Part of a small language model's weights.
Size: width 512, 97.2M parameters.
Architecture: LayerNorm before each block, biases, untied embeddings.
Each number is 500 + 25 x the weight over its row's rms, rounded and kept within 0 to 999. Layers, rows and columns count from 0. Numbers have three digits each. The size before them is the row's rms in percent of the matrix's.

# layer 14 MLP down (transposed), 3072x512, rms 0.2, rows 2509-2615, columns 64-127
100:466497528490513469527529506525504516473477519519538484483512510500499512499482528461494467552515538474513486514504444471528554534503494528478482447484512510486503521480555499501513517445530481
112:503485536504478525507502504463478446457512527511475463531504489519471574493529480496495491518458505512491534463504493486477510492497513529519513491441483527495523457493531463486518510499513482
100:507492543464496519495512542518482504511518498476514512499502499494510494479519531493509521460522549493499528492516524528462485533471498491482473500482511481501510411486511535534503479535456512
098:450479499514498451522494533496464482490528466498508489499441496507486512474527463533486469504470485501486518495493509519498548478537530495485466505508496433538496451498494489451505494491510526
092:553490488514498489529503553542539465526501481504490486481491521497498512461486468499471517481466532515544495490525497510431476523465522465528469484523511489508509513484478524499530509515485502
103:542521481497465486510513522477487456499541457535460511465490492470506491481507498476526521500450538516486497527525455503478511538483456493515519453499515504510512521516492492458497478512504493
097:510463505538525492459485492535449496552468508481525500482514468484530488504456505492519508543474491483498548492495509521493488515493458503482467472489547489500549543546508488518485509497466501
096:460500514483524510448456449512471503502455495552492510543497475493527502505518491496496463544501508514474505551471515493521529458477506463535495506520526489475514536544480504526491488528496482
100:527502500520492519511492485530516522494501517507486496512498458492484495454510508473532457431489499483481457478496486480510525510512458492519479480485464555488458516514504463502545505488467499
095:531496516548508492504545450497497461494470465524429469489512489528476475550559459549520487432517535468512470529467491492498510485502499461502531464489489514529516482507476500474529492548485461
107:517467560535537492489496489532496498519543497535488475510521483523451507512461446499464500463524510509547469507496513569459517498494524523528461518535500485538494474495473490467484521509493442
098:513530535510499497487479469501475538506492528513537525500518499526494509460470513512458494483521507486559493522456458502528463453452522498490462495492498515449509496483563484504498489546486511
091:474498486503479518426511485478512513473510493492505483453487523471508503478498506512505501485495478478478460494494531491467466537460497514462447536483467478505525516499467466494505463500499483
099:451463456485483477497501470513474534492499537513505516547457491507489460497508456528443493496521468543475488516539567495544522503457565500526493486550535523453529509497520499492516509495479477
099:527497528532483479512495473505486519472509508487493476533504474512533446515501489532493537464471502522497544505461472517499500490528459444495487507479475504518482486489485451534479483498489509
097:450515523466534464503501521511496522510476507495508469519522472479482491450504514486509493510510485520500464505516516512505510517503472472495468525466507474551512493519500503512477485506486524
104:508457498514482513503538514525483488519501499504492535529472477498518522519499497511508471507515464508524478498443495468484492499499492484477534481534532504431490475471518483455448497492437518
099:484497539506489533483490485529505513496522484535478492491510496448534523510509507477477511492510436503502482503511532549484511488511510515434485492474518458503473468514479476517484476453465517
092:487482489468541496548514529534534431531488509443479514442478531523498517492510512492531469479526519473524514544479520511467534489506503510471507452494490498516545497509534523492526529502458498
099:482486504491483454455509454519465551517511452459482482543504501502498503435502457514509472459479497475511482499483532517527517548483474505488481511503502481522490481499521504532458501531487540
094:457480494487490506517512513506453500463519477468506547479495531436445490475468502437533482475492468477532500481482443508475504509530500486449512513477563450495513512510473489497532472482502523
099:525486514494487495500493465527482509496508498496515496488553489466499511506476498497486495495491529514524488473458503493496492493501522520485547485463479489515493490565466497486513511472490484
101:492483519477489523531471506505523502523497504523504547492478565487504483497540474516492512558515528505456478533515515482515483502523483487489502505501504499481472511506537503472474497537511479
094:515465514494497463517549478497493468512478450483498512501509512506460496475478531496488494492489500470522466456491481546458505471511513539525505469490498515478492449505511492547496477528474489
109:463490535457476507468512496497525488514506498509521502505496529506477514491480529497505491465497497515517487513491497488488525511525455515493463507491494542499505481498511458455507548490539488
104:515526472475479501510473504483516457482478486519507492511514545515505459535452467486543532503453489455511487470491503503497505482461499551466523464473534498507516496528506525480514501480543479
102:521489477487507485484506483518483508492464505499502475480452487496486476502513489508485502550500489501489538510500472523477487450505469503507491470528512550472466526489489495512561495489446518
101:514477475522501555475506506554504509504451437502504464540453504497504520514507469467497485496520488505550512490526462485478527504482542570515526460501473531461508522493527471493507491483506541
095:467506497506480545484538518475451489518472521485490499500511473496535479497497503500485497531514479475531483477526474486505495468485475508509499524522482463487527506516459498481499471499497526
100:453554506484517493494512508473481499522482504500517485486482502508492572475455469539511484475495512524485517453479472528494477454491474486508476474500477515496486504495478451542514524494507497
099:547507507498513508473485519492494504484553474511516551487509532492504494536491538469542481511514481544511493500486480448450467469502501527512471520495479452523502508505492465478492472571476521
107:504510475472484523548482489504484495469515511480527492522515491493507510513478532503474510520504505504471452534473522479515453479493523521463494481496502465547500526511503501528506468477502519
102:532453464475521526509497491438498516495538497513444477525536459460510499515496500509524482534532478512493490554511471520542542485447507571537477480489490527559526506494512560457500527505522457
099:478492535486506498489515458478452488506498516511454508480489506482447510502479479533531514518439466495514491487505498493470463515467479500546553531507521482476507477486484480468485546493467528
104:517491524506486521524509502496505491537480490485488565487488510478475497522517520490468486524516521466535460530523509508468482494509486494518549494454507503468550508530542501482526506465471512
107:506491534517472567484494508513496463499542482474471507503473474528508531468528502521521510471487506478514530477508476531480491534535511501475479495536490529500477487515473511510480479506427511
097:478471503484477512461455491518510494472510533497504495486477438541506511509501475491497505537518499500481476514508519544488497491479506544522524503474524522493478523551483441516453500528485447
116:500493496510441487472484527479551497521507502492489488509493482464502505470489509521504486504486489483503523534475519503546532493485499531497522482508527517503502471504545527518529521483507503
105:466499521493514509481517517552537479448485517463497482499474500564455466444458472521455538493473481499532489522524490502501507509483469514512472444497485517437476484493486534473493459520500489
101:508518516461507499476507531483512491529496470482523491468470518479481488519502480458522492492473515523515469495472450516473513522503513441516483463482516515467511492498485551556475499492506523
097:508496474502496474494496525508477516496464511521506505468488545529543496495507560512501488497548509468505512500495531517512475474508515458506464516517463484533529521522514481513543518467464525
101:559488503485495502471492507490477478488496505497544487476494461496516470528468544508504478512504530568460488481535527551460495527526478507507478469537464478501474502536495482481507518494523486
098:499498540502481457449528492472470461487506492533493556497521518491526484499467484515478529510509531467462484497493478501515528490515477499509515507446527502534517500492484518517504488471465486
099:501530469499492522488490492473497515477527446514503486481499532506539519514463511441466498512499460511504526505501471572499501524473505504510467490488504527481540478492502498541491480530492491
094:536443474515541464520510548525510485503479469525528492490511506493515524480533489514485511488502478538491509495499502515518489514500477525503490490457506521507509496471496469523467440502490510
100:494466481515552506509520448512528493490516480548511456489475460458500499513495517511478501509502479522515465500509488508460487509508490543472509509485479483499519482506492507482466491483506496
124:508538489484496498495463479470484517445503535528476532486474488498528465540480485535552509441489505486479499468507533499489489533499471473492462449507533484479495464523521508487506525458503486
102:508514527486515543484493477492492520514464475498513499473503478541489469529456495455480485504456512480505453456491494495504488467506465504504498517480474482504477454518499488503471490468497475
101:478521480508461503505509511553496481576468476489528500532491520502468469495489443497526487510540462487468505479508478496498482514481480481459490489520477494533499540513492484513521484508493478
094:464523437470470486483533490472516487505534508525522490488495510499509511551531500457557517481510508520498471531487506483506548503534524518509502522535508496499541516516507476486512504491531474
096:527510474481547493508489526486503494485469529528493482476509507499499526516493501558515472482492528476482527512513501506522521471479533509486521550480495496511481465482475498469503527485515488
105:497475505480586480505508512508483446511507469467504506503477557487502500517543505517529467477525501473494524519498496477503522487484479499554506511500470483512462473494487443485473523467495456
100:522456501524491456537517540512543531453573477559426504486528504525524502472498497487531505484548462515484495515503477506481505490462496462475496525495505529506523490472466519530536472513474520
098:509518495484506476539516499463504509479508529500476497525545498449472467540466485477462501489484507493519493524477487512514500475527518515519495504455507508457482557519519524478528498510497442
100:512494476501515498520526505517518533507475480506479493531533471500507518474521523469495491507490446550499482461580501494549511495505505529499498498466515498487516536535509486503499483515476526
097:494525506561486479550514498474501424478507506490531501523493466537518501546521531497456458528478472511506442485491459476530527492504494494515503501539510493494486461508507534477495480510500462
100:456510450467494532555517487558518479485486490483543482473534478498511447493505522525491532520557491487442527483506480473461496500496502496480538486493476488488515491468482497508493491473531487
099:449536526501500479480532489488470510478498494472493478524497507508510483572522518526499510499502512493532496495485516467489548495519504480498485460474484514515538564472486520482545482571448518
101:489484521520513505466531507520501507499483519512504507495461496497520471523457497476488503475495478481457515478491470497473489497513482521468468517541518471540466449459508514503489507483501478
097:482475463486466546495479480529499477551484519513559500462503516519508478503520448497523479527489519505496499448496525498506469513500511485490507499503488506488510494496487475543458499489481479
098:497517532473500500525483460510476500502549501506480495498503465499546521479536488481535491473486487508486537509512516544464470503507502484454506461464506491496512509464509482473461449532429497
096:510527505494518500475547488524497491517505512521508465499490499496480471507492500532473462492454445523543507489471485503503469519502500534524472510502515463540446506485540508494499526498483474
089:513528517478503499489521483483483497504468526499488448506515503498490510467482512475487474474479491543494506464478530493526451497473522490488482515485531477493522497479511506500515551550510508
110:486525546514526504491490472457464483484472514527527507542502492494490443543482530489483519473483534520502487468563480465469531577509515495498494514457482513535535481519526510461517508549497453
095:496496489489474496492512458512502492503462490458467491531514518480518518515488503456536468491518501519465471523478498511495470501521490483470520518500491490495502526514492474492515498505492455
106:469534478491530524488482507511498490452483504505514515506510501478484502480503511489492521477489498485498487485507449508510511491484471524524526555525543490513531518542482467518504481497533501
104:558530480488491466489523502479520494542507496512492499482497520489490506514496498492503520543497515524514468484497502454492491538500510502493537496477461522458531534463511491509498484470458488
092:531511494536479510496454474487513495500454502491511509493499492488500515526456491484483490523489513512483439534533535509492468527485517507505530486509507512442499473498535504480513481524479510
096:445473543500481455442469571492508463502528489478538501528466486471490516497496494502495475475511452494473506536472481515494534465490528490523514504510513499508522504545495526499490506491490465
100:503473473520484487488511502531510500499472517482483500521505528554538473534493506455506495497510492523454485499504471529467490479510493539467468524505531496511508507509477534466504457478470509
097:493472525491551454499519484445546498506498504519488502506509488512480531477479483500477515509462499486458483523464536482520520486475514554498481490500484497470498494484525501478484497461501482
104:521503483506493472517465479484483487503503533490496526520503525509451550542495463504516502478512483505542522499523534476510534543450468502547492503515476535536505489484544546506475477535505485
096:511472415499474511509520497489526494562514471447502486514505469496541510513493434489467533520436479457554507524498463550468480511500494476439486453500500472532512478510525509489491497496474528
111:521476468500498490541455474493517493490499483525510509480496518511510497500506494495488515508517501521518503500515537457500496487470517485492479476554522484514501488515494529423493489506496492
098:478482516514503502519487443515487501535523521471508518500494527483466537514495500448490493472482468494516511498512498464525479484506511496533472482542510481491471494498485500505499472525464515
105:510504482458532522473482456473534524496511475505503506505521471510504515543507487533475490469521489495497538545517506460535503495502504445495495481513506463512499463517467595506487510507487488
097:491513510489504511496511486526508484497503493485480521522518496521478509471466447508510498508484469511511461500455520468465510502507523502511520510496469480454520531480498481497510499492530489
105:502494523449484503453510479490530508488490474518519517516526480525494491471474513443445485496531507536488469488515451464461507514521440509520508496492501533483484502494506514524502487485473513
102:506462488521488501549521493538519512536537470529491516531457487473503419507496485466483448504559509522539468489448520498514516524501508480493500482487507547507485507541470507457518484519459465
103:486508540497465469542488527490490462509465485516477479498510494515492498506466431488496491491529499530527490498476447469524483485484471431519541456486520543528512484491487497483550487491475491
102:510493502492472505501468497519523500499493505489501531509508470490541552473525468487450493503534499503491498496536492455492529524517470520527515472473489486535501501535485490487504510498515494
091:531474556463510517476500512508497518454518459515518479452446486498511532496510488479471501500495469510453480533503466503507476514498471516500519497468502491454483479489492543481503509475519486
101:516524451507515490494478483469471474552497502531537541503521495524490538495472485494518527481470549526471478470478520494482527485481521498520517454510484469504457476528505472502496510511532482
097:503496500514487492508523503536514493457479505510506499495475494494461456469508514435498488497473482547520446443531516486538488521488495524515489453492474505511520513518483505496520473475512480
116:541467492506456491520477523499488511524475480503545459507462477482540536462517519510537474505537505512547504498515535526502520492526497536509517523490492504494485434464485514491467513473529543
099:491487524469509448501532488427497503484451517477500512543544525540464502474519522536492453492525510524512499510505502489509479541478530495501495510425548521484539510487483529479537503498474511
098:471469506496512506509478456473470496486539504524481528514510492500485505489499509479487459507448512501502472523469497525509507539518490458490527500520505498486478478494519491508520506495450512
104:495518514489475479524515460504514524495485481500501531496480523459525478484467529503527510477477462484495505515516471476502504490497521481537485476488481487485473537481452472544501522507493504
100:507497483518498514532468491488490518549502502476474508503508501474513562489523532488478502513493546503486526530478511489513471521537451512543474556467516501463508533534498477523514513517472490
144:499540499496506503508501479479505538468489474493485477480514517502530497482545542528502516514501532485488472506483522465513469471470533505488488502498496515511492492528492526474518544482499518
100:515507481477514478514472479506519499484504518501472512500494542533459554525494468531543500491498463489484470542510501516485522497490501506484488523503509476499490463509480499500491519475501486
099:513465524494541489515503518482488476473489484528505527481441473519500538502516505502504520501492512473472457476510452459511482505478481542539473521493478499488499478505497489445487503467475507
094:530498495562468501477549429490504505495496478408530485491486538468496535462561449531489503489471494541490491506443478519494518490472512522433528486465508494477531514503481497448479562528481481
094:483492480509477486532463512462524520500486452548506498496545512478469552485445513516489535521518481539504488482530477510491495511500481496462497486515547494498493518523498521520436488484462504
100:532500467487499518557452510472505482500442503465518546494473512497457548512507491498527500487525511549533503530500489508499468484526525512464478472512498492524565502533512511556477516491486490
110:531514465543536539532523518456514574513533470535471520494508501498500495497482498474544493450493552501521545524484521529511517481483481544496510516464528492506506503504468556511493493484500531
102:514494524488499477485494460540501503454452508502517517509470515486492519494526474500479493479515458499473476509523509489476492457494510490495509486480512547518529509502566497515527506509523503
096:507498523478495531511464502505514533539488465503473529467497499462515482504462528549526506453521482511485555551466491470469478460554493518504478515475468515496484512488489505542504511518506551
096:473485440464496485478507511510525534527505553508498496477508473489468462497486485502454503487492473486487466487487500517540493442481498505504496523515508493485486500508493493441560519521535477
099:561524472474520491475546527525471499495482489546488529560454502483463536451489497465478515510529502465493472436514508453479478505460491490474510478525507514509473508496510478449528505513507514
099:533480498462529469499476519507479470507502511470545495488496490485454516485507462460526540458507473519543480518444495513475428530483467493536500489529503498487473470511505521497494505496487507
099:461482525493508505534509496457484492499519500460499489466474474519478489480491519517520459480491480453476547479517518514542467537506491526522510517537487432561471522503508491473510485472429466
108:470490533480480497515493520525501499479475541499498533511470511476529510494539466515492502547492475469473467509458491463528483511550465491482488498503531477500453501511490516510459499529487490
092:434486472516530480482509466498522485497508467465482479519476530455501480528525460530481507488451533454524557471477542496480478515493477508520481462526509466518510515502533543513494510517495521
095:503459493483506521550502468524513501508499495547490542504494517527477460481520519502477507457486516476444525566482502511484507495498526460481463507523513539470497505477502492468481501484481503
099:466522544480540504492517482486520481520505477497474473522499466473515506491482495497510543559524504514528471500510504530464499508474501540485473541510474500482520500476516495474511462481547468
103:510492501517517486448470499482493495521483446475478526506502459500497522522495460479519468451485501468512485516497503504471491508530525502525495480510527510506493506468522504493457466494486469
# layer 14 MLP up, 3072x512, rms 0.119, rows 2510-2616, columns 64-127
117:522474518486519504453525490526475500481511494493464471516509516503501544479486549507471501509463494500518488474529504497518503495485478505529483504460505491508483534476500506549517485440552483
094:505455549500508474539481517461513511509465516507546515511529485446529495514503506514526514526458525522469508501507462486503562505514498540479501517484436556497472464467554522520559521482495519
092:458529466480538539524523458490469463483504520518509468495480476491500457480452509499487511504493487485500531572495478480499486556478505488477503515519504513478499496489498483496462520484483487
090:469480573507511513502500491465561523473495464488513537487544532471475479528524490497548500514542509504483491532467494496551550503497485499462499502512502560430487460506496531499495471504517459
106:504495533478486466434466525512515495545530455501498532508435525542542475463498495515558490479532483470501509472499519487519509528500491544464507499479502492480518508467497557504528479490477517
100:477501451531447475510518517530493514512496559497504464504538538493457512521464530486501541465484509510492483531505482531517522451477458535526554506464428504512506506483492537495521498466519475
088:513525474503446530532520435504510526474514489486484479516480543464478523486505473488491545506489483485511487480500483506480464519495518501491531497501504503522518522470490514473488439496498486
096:526508548473518436521496519468510486480515476536481503488481550494517514496485493453511487520491499494470526522525498505492506579518540523508498488480518518485557511472522549511499526489513468
096:508499487511524520477534518484489517426495454516504539514505507475505472458514509470512474466528454527477510498524520505517483545477515471532441495465485507495467507484482539492501450471516483
101:536476542498505489481515497531498508519467514491482513518493493515484488496456474521504471497506438519455512547492511521475522518469508493519503472517473493523549481494493471546489501487522448
092:489525500552467478479499489488535504520511534493507481488486469506482512480518467546450523558452496469533493447515519499458475490474511516496508489459529512518529548515484458480531511495439512
091:509480526512518469522476507498505532501479484553533545559497480482474540481505518536533556468506516506481544527516479530464483487512499515527489499521549490486533483494480505500486523490522475
105:481492478494525545474499533528493506503458495506548527489473490514476501524494475466486491455537514473529485545495518484466477562550491511472536477504473478528529486501480546504493489546497532
100:494513509500492453503457538490508500488462487523511449511517506486521485476492513525505548490468482512455511472559500542495448489489456506469494509483513516494503492520449492475507493529512507
103:481478478422503480524539486567517518475485551480526494472497491473511501517565510472506507476506521468501452519498503454444485514527500489543534508473489515519539514490507509509490474499480494
099:482513474451512519534510519487511504539549487484482492461516437549489467495489506479516498459555466498490503480524484547468455469453487512509485498501503531542485462500535528462522497539515517
100:475562460500504530499457542474465486551509511509519470490560545521472518550487517513476485526550487542497526515505554517483495552504504504460527492527527515507465515481522460508480509495491487
104:528533501502515466464504537481500520468509463525499473507487538490495519474535477495488530500486493490511526521531482470510530470479510479511501467543477499474528479476515466483495555469522487
099:478485489488546508484495542526492491460490466441508481473510502528493520489484536516486518512535515521496514485463514472486490501484501546463529550480461465547531459491497495490466507459497497
096:480501478511485483500509460542495514485489515499533509468566481517509467475500533541519495544532476499462483471504500500488486460487504491485526490506464502517497495523490523463491494506493507
099:499506498456495496512479536515526489498509530436465506501460495487520527507452483460543456496515505512468514486512481484520493508514505482507519491472511495488512492499518526517496476518472513
106:524507537496470473498514513463512534528517526493439485507499480430499504509467524523460545492503527520479518511522498516501486506445538516469500448484510518542478486497512526499524499488542530
109:486487459527503525508464498527533523557477528505510511472493516522493510464486462526513453500543488521502486547472478461549522485471500502484512533496490509512469466503485510518478506481526491
103:503545513528468484515519507539526498504495491484506458487485468502483494542506468531473484462476571512509539502508455487508521542516504515523520507500514498457524522503503478488496467471490532
106:474489443505539530499534514502504499499523504516487514559534531459537495524474487469488503518505471494534506503540481578505512506516477506491491508480500492507512459484474462516504459489472520
104:528467497500504462487504515463539478478471483498520518493512505544525477509514484504492509500539479482481503527472508462500494511509508529454569468477505544530448518491501465511470546484481502
104:506538536468507474491474523483493498474499504490495471528509485509473512482479493548491519529500494477480497480464501500490471495502488485493563465490492560501478465512481490482505536498491508
096:502439525496492498519535502479492529497509523518515537486475470479524526491479513445484438494470505513478515510460486526526500471481504503445497546495473533514498448503557511522490485469548592
096:524479476507509500488536463462503497477503467546522513489506549477482519520460506494504470524479497498494564543453481503454513518526508499486474532483483515506518505472508508497500498450436482
100:526474535479489464491473508517527493515509507512511493507456490479501476514467512464478513501500466492463486517511517488491473486519540520478530470498542511470513473506510487524479493504489511
103:485483510459464490482510527539489470504499503512531456480492510551509487496523490511533508486507514465465464511506480526490499508514491513517475499519519489487524574505523499533471506487468513
104:505499504503510481530496515495493453493479490485513485496486482494481487493493473467530531553464536475488489481458513504500465518524525488500508504448477487503514486487535483509462531494529507
093:511514484499530497512502496446540517552442491473511493546460494517528430489493521492496521437558524494510543502446514532543492515465491507503505518487499477513498541470539527494511511511510519
100:511488542520515494476513465528471514471524533503493509503496492501516494497481511550464485483502529519493521501524510541507484533492516497473497454478501465472532465516530520513492507470505529
104:487487499488463562472493472533507493503547521528468510449485465514546519481500469484534512474496523504519491497539529489509517520498555453496478540478483475517481493495513489510465541522515562
107:482525494443466462533506525509462461485487506478516515478506493477494496544508529467470556541523520498499493479471524516457508481504543477543492495524503499519561545514536466452450444502444488
113:505521461517487480507504522509496495525500467522498507500529493482460525471484552468534473536473524445473495494481521521495491519513475492499502474523479499504506489501497520489546492511502543
102:570506475529498460463541493478478480522516533528475550502505494514528480532528545542497480528540484480474500490505504463492468528480530510520512501478515498500475523486490454505518526474447495
103:496483540492499498465507483527495518532494522518480506496463523481465500552487514501476564483447520518488497478488500475466488547465523477525497511525483526523488481546503460513492536504508518
100:533508504478503517476487522454542523553483432457507520530520516485507452483477515536531533525520482498482490519472513480510495490480457444481498506499473524497484522515469508536534514511526483
091:506501548470518499501488542437462494507477502495481501498482488511458455475534509477474501478500511517526528501475514512485489509514527495519546465482494518489471468514521491505485470479529469
096:485508488521521454470481488513506528488493485533504482512464493504499480464507548520481475514484511502472519447482498487480478488472543535487514520501447500545499484489453479532416473504481480
098:515486495501521485504506534530521508477482475466475483519505523516495522515538513531526530476467524485482489580541481443548488498483499472496504486471501537491487533469454555414508525461555464
100:550478508529504580494526453502484481518519500466462522454470509533478484507508505456534523441517514468500526510529508501485519498504526518473464494498498464485481534516481496501530490479498470
103:502551478481470519495531518528500490507503493493461463524487471501484481493496511495528478505525474484503481480496482490571476471465541501480485448530473486483522508484500516504501521525466485
118:562525469478439482496472479425475486440476575534497540458518471522484458512519513518536526463476483463517481539524540482498524528494466502507478514493532485468499559497501549522499505500576512
095:459542463530526478525507477535534473508495558480503515485502516481528497506496459481530512532518498470520508511472538523486495508495471534520517542541478472536488539490487456509502531520495506
105:484493557493505502521482476489495453503530509475512500506476484545554516471503564481524483446515454454491512464492475489498498492528483550530495534487487489489532531494507471513500504513475522
097:473525508481508511526495489500521503524519497513475470483560539486496503481508457535485489527505526485486469507514482535549467523483495513558491461491500522542508516509486483505533535499478521
101:506510494542498436506510496530528500520491486489472527478512510424508519532509482506542502487521528490539473458510513508481508464524498509475568484519481514466485519496517506502530501513491483
101:497584498496496528484493489558499486438491505527543526478507514506522482504494540502475485520468522483494467526526539546502515505499481503526485554525477544527528465492482475454509493555542479
095:522504530544498507490476455549531536512445522474494527524484465491502471450483483519537508478484496470466469496491465496507538499495531549511453483448544506491554503492514504499509532490502491
094:521484517537496498513505506474491507502512482494503499489476517450472493485460479503500475493462483485528504510511526509536497502477477489503513466524537489504506463492517568501529503495503525
099:501503530485490513547506496483520498483529450457544502521555469508502531514486453494508495480543505536456508515487512487501453475515487529447500542485438497498496552515479535491548565461461496
100:548485511504521508471481498478529477521522475476490492487509522530502519498521463493517448465483483503498502500513518474508538493499528489516519476501483502470532498506446469447471495479519502
102:522469443517513521525490510513491498488490481496475471500516483497530505554534526519498486502469485541479470463498526464469509521508517519480503464499481511520483499464535509538511508497443494
100:548482463497529497530494493531527539528553446506503557450522534482541480489493525517540498490472552462555477496523562489498519482495538521500474476511492490529521486500510493501520519489503498
108:476511542499480496505499478450477531528497561523511508479516494518469499521493502460508505509520544484521477500493500503507494503415549535549537491489518502486514504540532544490516524450472480
093:514515460528490468528489468497563502438478489478481508477465515493487524486485519510522487463483502491559524427478486503461482499510483519475520500538514479469470492485472513463532505471508464
099:533474457507473472478526551501517492485490487504447514513525488477527490510466497495520489483521549487505556508495469452518494544457502551507489507526478497486485473512482452465510485498467517
099:483493513477498506490551519498502490493496464510523534524542477507508512485490481482497541481518500445553467526525488537513481547508526471514487514519516466514531527539454524513504472525454486
101:492510492449489487521494510538501533492487533510508535512476521510515468494470537521527479490515461517521506504533520480522538548466513540494485533505487514502494467498510489466494508456497478
107:515504447484466490469516532515535492502488493470453519464537489516511530469536512504512521507483464500473499530479505514533483508491458509495478491507506470516511518485476504528491497439502521
094:496473541522513500504514477509475527512509476548460500505490488471506530506522493512469493504485464499506462519505478424509495484524520482482538518517494508548516483524487535504456484447519524
103:500458461498511515502485524526500507553496490550517535517470478485489513509457508512524520488513533466478526455498513473490503507510518505512540511518499481513525491527520476514519469553561538
107:527483478494538472511491519532522528503523501520482524481534508516451457534546497520465471523495508510500500495543498520542522527500513531530482489500496537479501489489498533467491492483519483
094:449470488512523482476530494487498527509569524486474478502497507514490471477473537523527471488510453505512511500499485491532516469503477534525444460466492526540520497488523442525517512455491492
088:528497446478470447486473539474511512516500478499501512507550464491488560510487465499446501496486508472476520495496471452499514426492472480434538492492490551498486541513490492485496520519461513
100:498518507508505501503497494445473489527474478492498513482520491501464522532471478529468483465497490506511515486505503524489518486524497515539527505467495496492533494472516491494495545446480534
096:506482499493460529483518515498503478474469488502498514451543520471501489496488497504508480462530470511508488487521486504464446506475512507498448482500477506500508464495539488503500558506481511
095:525492491493513510490520489496538518524467469519481524481494489518518521451507489491518508503516452537491478520475479482514525516492517444508486506508489469506491489499495466498464482497513521
102:477497489507506452530535491500490477490462507523479484529477435462495501481527522508530516504500503496476546506476499517515527508498508482498487486516512562507499465531490545490499475543462511
104:485499478506491522480503446498516492489509464477500504493527480479509516457490520474525526505495463491481466502484519482497480510495481466510516513492526554473530482521496475503477551500483509
098:509552522483498474473489502539506548508458500538500535498530542511515478484526494471470542489504511514537489492438502500517426500523499481516527484456535479560464497502497493520503466473491473
104:452484479491495493523503519505538454529522505520507484536487493479525478524494477535527520490486515491507499500554512488520566515463550505514441527479498502520486464501518415529508500447472487
093:527479483499495472477472507482531509515491471485493533510507485491526517519506565500467450448503479473522503465510460526508478506505498516477492540450531513517478485516490516528521494515517484
098:548526502481458453516487503514525521499535527487512510482487495473504532493448450481491485527478518511480460503485488507497481532510549512510493531475450504525522528508486474479511517472485485
099:513499476453466506507494498515479498477479482510431482508518502527511540482487477482517506525479488525513525521504540494546516456514513534509474505506463498482521509525506516507510484482500481
101:516523467458529496527520462519475509454500500545508522489496448484505504553483502557492474495532534511517508530478513511490461498517529471497512500453539552530541459536471511458516509550526499
098:561537473439514489498491455483472501506492473514501443499514539518578501510500491448492497498473471507507494487464515526536506495523507516490517519478520521491508476439500508534544483509513529
093:445458519468534514448520510492495547530506513533491520478478536462486495450523515517528508504486504500502518501518502465514502486465466509534496516451502490523457536518511521472500543506510460
096:496498520488464521506525525566523511515483519542511539506476516524477525525506476534493475518492463496474519524506507502535507496499479511464493519502497475479477477531510494521501512504519475
098:523510481471502465444483495503505487481458481519527478469525510496507490479482503555524478550527500501523502485473427486529519518504529491512504534473473501504546488499502474502498494442468509
105:567493546483480498522543504458510543525503519494481524483502548522508501482504463475502503558504518487501443556484477478524477499501496500479474489515495470562491547504537525526506486491489500
100:529504498528504473553470478508557464549519500453522479509489485534502492440491527537467460475510481537506496470513508485488493518494474496467539452466531496594517481495492518500501511520448487
095:503518451539519547482545511483535485529505475515488492527506517460501490498491477468460508464533488471520488517493508444525505461502459501486516496518488511504524501476515503507480507505489486
108:531528489518480505502473466502499484514511486462509564481518463468510515513485476477493453469488519507518482501523520501517542495503518521473508529490531481481499493500450475533510463556524519
096:548518505519511509505506525457479485501509472511509530503508500508501461489545532463466494504468503546488494506519466504478491491522504532522503505561517492517521490506537537514506494482500524
142:474534473512555503521475517495497531482517519490493486504505504476487516528527506509525550490532528487491481527482527485542464500446517497500486511498445491485528510514473498438508524503486521
101:480521481506512496483465567503512474467491519505483529497522493528543503497558491508519512498489475514485551508537482451486477468487506480481521474516456525488510480497484549542533525493487519
096:497540540489521486487497548484492470489511497504528431486492508523527488473501502475499506484507558472466527475504507484482515531508536514517522483463515481521530504493477487452544474520526473
096:478463561467529486474545546453445533514468497518474500523483491498425524458505497466484551482521498502481476499478471493484490499510498524491466528510493482518504509498522498517464474542488545
095:504489496493504528480500508476571518461518532515489520510489482492508477533492544468523471533493475466491488557470495477497488462528555532504497508500486462507481504481442498450495569527544506
101:501566507500492472482485506511474522543481500466497486488460516499532530504509541525528479474495543565435455522538498514482484538489504483457500495461495523500512515503484517502478502522519514
119:484493539511472499472475485568432465478500506495511455519492506533510498496534483484463520471515499465481461510522483489469474538521553552467471499469495536493494491508501491520490513494503491
095:555507508491439488472525501505494500506508545497514510509495494525508446540501522513550455529478522504501503454504549494467493547512509518493546468496513499496488495489505489534475487503534527
096:500466536478502509487491539524498535487514512504499495449514533517536520521520536504487472509523530514506486517469444577529485526473540511530534510506493499540522498491541473479527466522503456
096:479572526514475515474490490495423495492498467451547479488515508478508498511514518523510500448480518493504521478475499509512468540475558543506526464498485498495482464498529464503451478452533482
096:485479507513523523482511491534504534489533519526481509510494501513489448513489494479480524511528486489533488552509489561505494523542518507524488515510496495521521488495523492512521516508529488
099:483570539526510484506506476499495543520503513445494512496498485515492476489515501504482514508493497501497524476511539530506472461505499471472517505489511484493495485515527486456481494457479545
104:490520487514541463537517531522521499443503494540536540490509515501476501496486564458550507502527522476436537490490507500501507509464482518523496497502485492511487513488556483528486508457504503
100:500505548487487510484499501540568470503493469494491531493530438511551488533486504434521484455510538511489527501516484469500491512486496508522506495492547520530514479515549516519516524524498545
092:515436522521476517510505494529447510558463495553476434484497489495478476476488496528542456494518487490509556499497509516482515513480477497454516511499535512502485522493515472506489496531490514
099:520501504523443512507517437516531566520492498502564456508532484481507490518445502507517529489499504492513522508495525496542490522530440513510513564476513497479513479529496492465465525448508513
099:492473483533453493493439477526492503500517493555491496488487489520572487532465487490501509532509517439465511497485479461497486466481517465451511519459502538484460538498517492493486480470514479
100:519452505451457520493474466524500475492486486513502475519525490535508527509535490487500509517560508524527506533506511454513547545467512503487513499466544522474510499485500553514518454483474480
100:440516497452489514514507495500485514494511472504494532495487538499508508475469511476492470543510450481503496530471504473509502509470534493508435504528467490470509559447514514531475457526541520